{"n_head": 6, "n_kv_head": 3, "activation": "swiglu", "norm_place": "pre", "rope_base": 16200.0, "rope_fraction": 1.0, "bias": "none", "tie_embeddings": true, "init_std_qkv": 0.0486, "init_std_up": 0.0486, "init_std_down": 0.00543, "optimizer": "muon_variant", "lr_mult_qkv": 0.7, "schedule": "cos", "doc_mask": true}
Each number is 500 + 40 x the weight over its row's rms, rounded and kept within 0 to 999. Layers, rows and columns count from 0. Numbers have three digits each. The size before them is the row's rms in percent of the matrix's.

# layer 9 MLP down (transposed), 512x192, rms 0.0293, rows 437-470, columns 0-63
097:480546529482491533532480560529492526465428457489424528508525430549517543547467483462461480436525480557495469517500531523410545521526443500479446437525528553551526489541495563461432460496450452
095:507425436580490581517486446499447514495548499467499537545568508543573437561538503428464453476541445484515544500578499554540533498554457483442476472519480463475451459465499421452492479478482531
099:547520505533493419475513507504460491536520457486458457508538518482514564605414510471534524445444483537492539512494401436549480504496511521533506579524571440487437542429545550535514535521452502
096:501482508488491502490542399544456499509507539551502439514489507568508463498573486465520530503552501481575460486514531483547573535495458491523490472456447530533529462470528477498463465532436539
102:477508519497418485487581541510460488431469511490479570504435519589515497573522523546528536488562569451423470513478464461517479495463465492492549489508492548528569459529520549551501539476456507
093:463522522529485447441478529454468492494477555525520558455550447465461410561501414473492482440542535492411457497557517541512498433578489511569462524487563523529461586489468524475493521424484493
100:509497498518534526548435491436541543558526440585465492466523516492535494521570568524541503479509491581538470519564468501505511610481472545529469506503549502438576452575438478502457515535441525
106:532458442513533589483561533516513488540527454530530448509532416475554453490467449459535454496483505459462510571494457501473560490483521428534467486468492499517530617521484483533531390536440563
097:510517444496457487558557530524469459488497452502465536455404556563490609594520484497479507505553481453479531489480572525567555432559485456461482604509543481561516499472516531487505508433549526
103:507530478432524566523622491468521473459529532514498504443434504481478467480503471550452519525557559477602485425464554484496512461403556472493548514510512480430485462563513549578512536502452490
103:474471508538550553531478484420594473451451496529519500446496469491483408501491455543534482489547451547504455525491459530512516514541565575476464532485565440522441495529522493498467493458478543
095:601587596560543513512528523535498467494515548470471546541481569493499506490450495498470458511521523500505485469503549497432483564538587470520544521429457471545526475506513503460557521506505537
100:455469500473487519521487403460564538517519517501570485507473457402533501508453528489479486510520476451440480588522526539561507494490501505434439543441505486516557584493504495495500531443486494
104:497458488544567452449444471537500497513520545525522565468476518567472445459534495481529526474428518474547554546525523462555511500554511515486558511442522535506508466455467509569543463516511461
105:430485561455422516371534497460477438484581520447530579476498506511484545474506434486486453445579530582530532512439457552455516411454486517478479479571504573542473468537538493505490470497510514
101:536440429513415503477542422465463505399500459542460524554447512512438530496519480526506494522531566427489492451522519458484466497514474465502474514518527517494445505477481538552536552583422579
104:534563472525449516529480499496434481520482554509468487506596471560470446546466457439553502518499527527526510497470490444491497521500449534565452524448483530641480549534472546528510416525467519
103:460507560586491446504480480494538526520498463480455482382486535472523506604508511491513538519509545453551624457522529520491445446473493487475485506507558491515448509487499512520513506453486515
100:500459511514453505453538448516556538491532493538463480540532500504446411542528526502464437484517448557505500484444480504529446428544422431493548542594503471486472474477493557444514507524471476
098:490503509482482529466517508533558489452537597527477574546462465499479452546465489398480462458528516516413480395532456469557510478505498524477433484551503428509459479569486506469546498569466476
105:544472491514534471504512506444441569551450499522437453496471459458468459522510471515531468486502552497453554447462464452485464529566450502501602524469493457468534577486489500555523507484479491
104:443498560438457462495525487492440554460507547499530475519500536466494512472505443523519545539482575477571435452584552487525499483540523527472442522517456470522472418478556543493549508529466543
098:505538508536512452481503501497531618384619536476498458522554490466528489563473480533462452566460502550441597522529507514476516540545587523552482531456513558500471478502476576506525527458564511
102:524528517535470438468565586460470444479508495435459534501471467518502533447548452564423537520547517439559511519394488483418527441460529537546468459468524537541455509471519545576498455496460504
108:550552481583501543464444472460488457488528414545553442487525493507528506557528481508472488477536485495448559469521489468411510543553570455513411490542480537482496488508469460542496435464432480
101:516541457499471598498464549466515446433516502512470502498446491550455478569482514525508517433469467446448543529524498522468545462482483518512494498518539568408491515526512438573485483454454519
103:454507503484500505498557499479492562472511594483510525524533593517469454498509454558434519514498503524549420498502461504440563534514488473535486545524515520561521502512568549463497528488486522
107:553496568465582508561542523534502493550470494513448579487517583471557481490471541448481479451510497520535511450526509554485505531529492520521542510500563470508468439489401561552528487572512530
094:466564485507455494404461500463543575478520542504450458522441491549484568481514519436541483500489457566522498461551549459469494506379490484422525483479476443526445399523508492519475499500459471
100:474451498425485538488536598519518476505510541513521559492457482513496424445448501497422424489519541471549423482538517516466569473495539546534522512563499539523485527479551510532512580565477558
108:512500467509515524596474503535492475426550461530459502503521489560503486528492544518470468530475526440508472459562543576517504453535482498586547468490480539488486536545461440449503438542511494
102:469492422491508510469418511472501481482558511458460526537493446577543491479490552448508469447524462500466544465508476467532492526534494468545532467475518462522491535587482459518454517527439500
114:593498472477483392482511604456507499466462486510481515522412555434533502610504490555497431522422509429416470549485545530525456490550483484413518567571529524504505477457466536459527540453491482
100:507532504513435472517460536494473538531529444489535496432517498503472477523513490469498431472436533443489568425568533541481499511501522540606508556512512543430466500463495498416372458525528490
# layer 9 MLP gate, 512x192, rms 0.0841, rows 438-470, columns 0-63
099:474466386487507514542488475462528469464485410537542444532487526515553478495505453426551489488505483554493474387584529523588497525468438470493466452569493498458450516555506471565493477458495566
101:531439577528491487527530475506569460522429504545469504567523518442456527394486476525522496481489514461438534518529489510486500464494512592484541508530494461509501525548509466490509510451460467
102:488521429543522442549484562482432577462436481478496568436477515484487486511407501513469497528517567456510498485475443451496461447495466500530505457501484523561483532551470449456489591508488457
106:466534511560495502474522492549553492491611515474439483443495453485512496532427550517465491501581484509466487529533510494400566506487513484463442461489507488520397509431493456487492509513505569
087:465529527474510551597499463488478395449537567491505477556452519546466480573539526497441540474472518448532502560473505464511522463463563533463472521481439530499443504491504537539433452440492458
100:420484496440473478489527430572526463459532493489451522492486423564476470472501477490550544550507498538507503543533488472401476499544473590480460537467490422521518500475464529463425476457498518
105:488520438532471600444451581479514505501504458467486503482474546429510524504527436457448566544479504494535516628526470497488511462549474450522489492451563506452490551533493514485509522444427521
099:471510512500517515450445448488543473495508525476506477585537474441472443514477503477512488484496479589528361464520550506523449549508555534488525471527471556472527516450454466464502577573462530
105:500456533486469455458450573545522575487512500522458426491511536469542525508569577470488591472466443522487494568535519548478509507566472508454446472497454531496439489479541499496481539487541472
103:519510505494575485477507487518489528517483453503444542497442516561554552502449530541461578522454525495480452541545556508507465438453511566505507455407506497461504494502527500435590518544532511
097:552529484527492433479430521538517537471470479494490576527529487395458515501523522428461500488514478589453516540477505493488493442609492576546510487465503466513495470545486524463494419483485487
102:523499496523420507583482474628503437542432533549547501462489486536529398516572478484491546516489530554587466479509506565529513510475477446487426459555543446535494455497488507499509521513482539
104:467486442475553530582544517426557554510515440535498500495410502442449557525456543481535517487557503560527458575539481528467571472468553605419422402506495527462554481509523526465492472538472495
096:420497527472478526455482495448515437466571480502512518476442510489406456484528500488511470484452498510449521495446500525536487497497473494478467490544428543490522545485551432486540514422477500
104:456504524512468595512530454506523505457385453519508467527491538536491482435516466502535525475464487547542480582491457419496483490472530507491462504540452522505492554534526493545532539387505496
094:504462534583469440542445448505520525469532516512544499517441597481482510514509459468470529528531489424483556494515527481515487458456550488476518513549515463485490531485475485454575515492504544
107:496505511522517549494498534523510494479496486515546499497483440479460509450515487585543534508515450543458418481498517446564491514482493533486455472517471498464555500520445504427553557525506453
102:530470529564449502529533561467508520514481463467486530559517443469509545516517427490531513455485453493510473533452572403485449521569564439466529491506539503489464576491508484512511500448571455
097:498480426473491530455488485510507461448526463479610501498502543470507494503477516556468522503473470492495444583469445467478514421450545462608484465499544517480458438447438466482550536510531460
099:497498484527582478555545521455473514528536494455440457584520564495539552543489544519499548496583481456464457437521540507558527547490531535484562492501495540498502530522482483471513568578534425
107:480565511514534462489507560493460559466451512502502510513495554460505539471495530439567507477488523497464504450512483446427440514505481549410466498528602572440510531490511511530535553526464538
102:495516560504533501502583518553492403549451493480538518531403525545445438546511519418556505424526502552496516446479451575466412470503491570453470489525454516426456497517548495442537467501503513
107:491480422545542456520537468472489448556513478480479509565500550550509553508642479430448539517524573504445552491492453516538509517533499466460481533433468538510457489515507548478511465509486462
111:468480482383490482560523511452468568422477457451426463509558547460470474504489513497521483468513432513550538509504497527550496511537473507454438489502503529489475501451504556462501467525509428
101:485436517524484545458547501581452467516530437528516492543560506507565491462512512532524437538545544491492471450540439506492502472453597424519429555511528491525472513532448507486430503510523549
094:489475451449535498508526533486502511524528449509498542510440429465532508625533433524545469579496488475458458512447519471569497440452522542569471462450490544519503461524536455548479542555443506
102:521575488554528534473537431432525515488485533551468515550457504486442489549480516445509483439526520522506488496507540501450500494590508497527507469503590496479480457444467499506462511496523458
099:543566574479588504490454501472570506498515537483546464435505432488509469521439373557429540568489507460502496489501506472500483596647550462587482387466514559552490512508486504545547552511520508
096:494557445501498446479428438510509508565453480447510501476546545490462487475492444491506517486513515569455571486425523500442518512567459500524581462540496496470467423511505535488513476452459455
103:443523401459541519477520462486431445525480491498469534444472449445527514531477498469560592450508496556474454543491517446523492520526426497432538500545466463425463410583536528519472519522489516
100:548516509528464543504508527556509503533470548538512483458414536470480539556490429507493567527447539474534498570479472479511477494474549582446561512505461549448504419455507585510510478469513462
105:495545559518465473476487540453542473398523437540483541527488473504489554501539594504506441509428482433507471533499514452534439490524495469439512426605500489512574471499481558433539452571533505
106:485507515505484534450517510470486530509511499496472446512530437515493519529471525530511522568529515495537493452533390470491486558497544463495490516476513451472581470482501530504545508460515527
# layer 9 MLP up, 512x192, rms 0.085, rows 438-470, columns 0-63
096:470508498455483483527496576474537483513488537488504516542515495462432536503476515481536536414529497469526421473438513473499515463483478465547467465504546509514526545584484490578552470457519431
099:471445460489533493468509534493494450504482527512570536451557522549429450439517472550451489558531513550503441521576527558478458568468478500498498459570482511497547506530490492459502490526467483
100:549479492524512441447457500472550562432486489483447510466499444554527427507461533527514531522481562495508522476445533423501494498474424531528466503502461510580514488538584528481475520462578493
102:463498493497589458531380474595524442485398567504440483514574529493442497516486461456469526512507456499471463555419472519528432450481496483528454485505478478580512490494571575474500526530485526
094:457464588514466543503502458552449485536498453526473537453553547499447464511542591453481516516520473515531561558519489475447571566457510453489524531547479497453518442523562433525453507523473464
103:543614498477508507501431475502526507503448493486512555463496533444542527591533448469509493470514483530392491415538451490499479475488474474462478516526574444539583454531531496472592433468526505
107:511501541441487485599483479517501565472464514559482576553481475545537443457449579558583569504507516526513457391483547575512456527502468465488504584512521493524483525451453401544540540507547439
095:483552473461544514523456498578515499448486470545520492491516459502562466462452511491496548561409467477516406525537489454431489531500436541501517504474477509489566444498471464565561527537492522
101:466490535530513518457463444445476513532502478470586476529461490527543497505534482498499528600478450526487535506499502459494491524436493450535534519559498532461486503510557492465523533513532509
108:585528539413570539513336549537518466547438483476495502494495578484461492526474492512500460471466467597489468537446486506472501579545483535472507485438569551512527442540435534490463467529519491
097:530502486467422480530503478515452490451440435461560531451453466512464497505505559504509462464432469434521515518481519463558516512504459474433470445475489461495520561486484516438484436497482479
099:461504493525439453532496485501453439500534398505471475465452463505428474531447476532517470480480526468569513502510439502405552510503502534533532487565558504422510453471557485427531462497574472
103:540574541480478540507525540520482531518578530480456510450543576523537514491482587515520437438510481537533523570446548574535494507542521500552430407521483451496489557444473469463451455487453464
105:470532569464430512503549580519496562481502592470456489500550480556514458485510457448490490430444498511514518498553517512458520517562536448502518506418486442535466435508504515513432507518492563
097:500580564506417527480531471471489482489486476551427514490563463448498547512552509508504462440449518511497535462414571527431530448505497508563585566459531502506528548513454447492462547478469512
106:447490525564522472473483499521473486518570533499441496521542516589472493569499455530517529473496593452417469496550514446563536460493475508462454533504505527475468571451520464486483489542530473
100:515522458579537501463459421555470470515522492550425493479563517506478517376506508544548519568464451461490450493490504482546504479506514510505480466428495511508513438502493514468516456547557439
100:551470513542438555568494488487508522542571469489428519510594491491467443510575408513519595478484507470504527540554475467463517532563483505501543534454499477508531467545541452493469455499606539
097:470564503536515490562497508520485568485512425523514478518531511459454572506501491509567517507534535448514484498525414535508542411535411537482510423445537473505532467548446498481472517590552547
106:539530575509559563537484500463561552526500528443537496442473549555523491483501532480552506494523446488473569520495501500509495544459535459492448552465455511477527529525508448572448441512563546
111:501481490502493536476506420521554498515523497488487528501494505525517506541492510498527494478464550500572501497481533533528520533523591498511435478464406481581431462532456503452528507475512498
099:508500504436450437447540527420489503522458453440438457491460466535449570511537573470553529576514446504506495529487466449503525488439529511518441500464531485492523524550490478536418532473525461
103:531436514546521531515493480505505439448430496432567475552511531519555466510506460473510466544488471476398530490525476502584470565501523496482448451464520458551470440499499458529519472483494426
112:458466505532527507569522521498530514483504535559548508498501472464468488471431431466575498557534513510513454535482480480452472492481565519478408541512528555559441528511416553414523425494461432
100:463538467445478481508492462505437498552541548512443482555559508519524551449523500488554492472574514583532453591415523566586443529500453451456446518464567562514486486523497529497478507488526478
103:495446578493539577504483533411535511488424463508487484552489506519525554564515497477457503523541539530538505498515516491468512550490508553565541475510509527435579571469432483496479516625514471
110:484541506501423530506471512498466494556529470499464529543581471467492487496468456547470408469473499505546509501451491519464543516539513460532574503489441519518463431541552495543488515477565551
096:529399527516555455544521469513521496535468467532492488477540506581496450495499537517461593505445551523500544483515434528545436499552519555526527526485533507485520525567396516490475519547553444
097:556485540474596497523463441487546477541458492441509474471487573581500584481569501477475507461494545507468525469550519469531557483465471492436479509517478490580498529501505535449533476514518495
107:487503434547526521459480428500487526425509515561466481504562514558505469589461531497497533457502521536455506469528464521455523527484486460495465533539476449444458475485552546466435475537457508
095:562520525509476481535536427560515508510484561540452474500437508474517505488518458533526467532535527458523442605447451514539512524496491564509492505524459480528553445485480520521504487478523502
101:497443526480520511529457492542559470489493544458508442454507459457487499465602475483504448477476499572534455536462526521512527446568523490472440435510450466522512471517531382594435493535401454
102:542512482549475568493524457504452428511523497418442539551536547511482421557491498485483443504461555530512492422436577549523395554588492553453514411493486500473485500503457483437514477491512423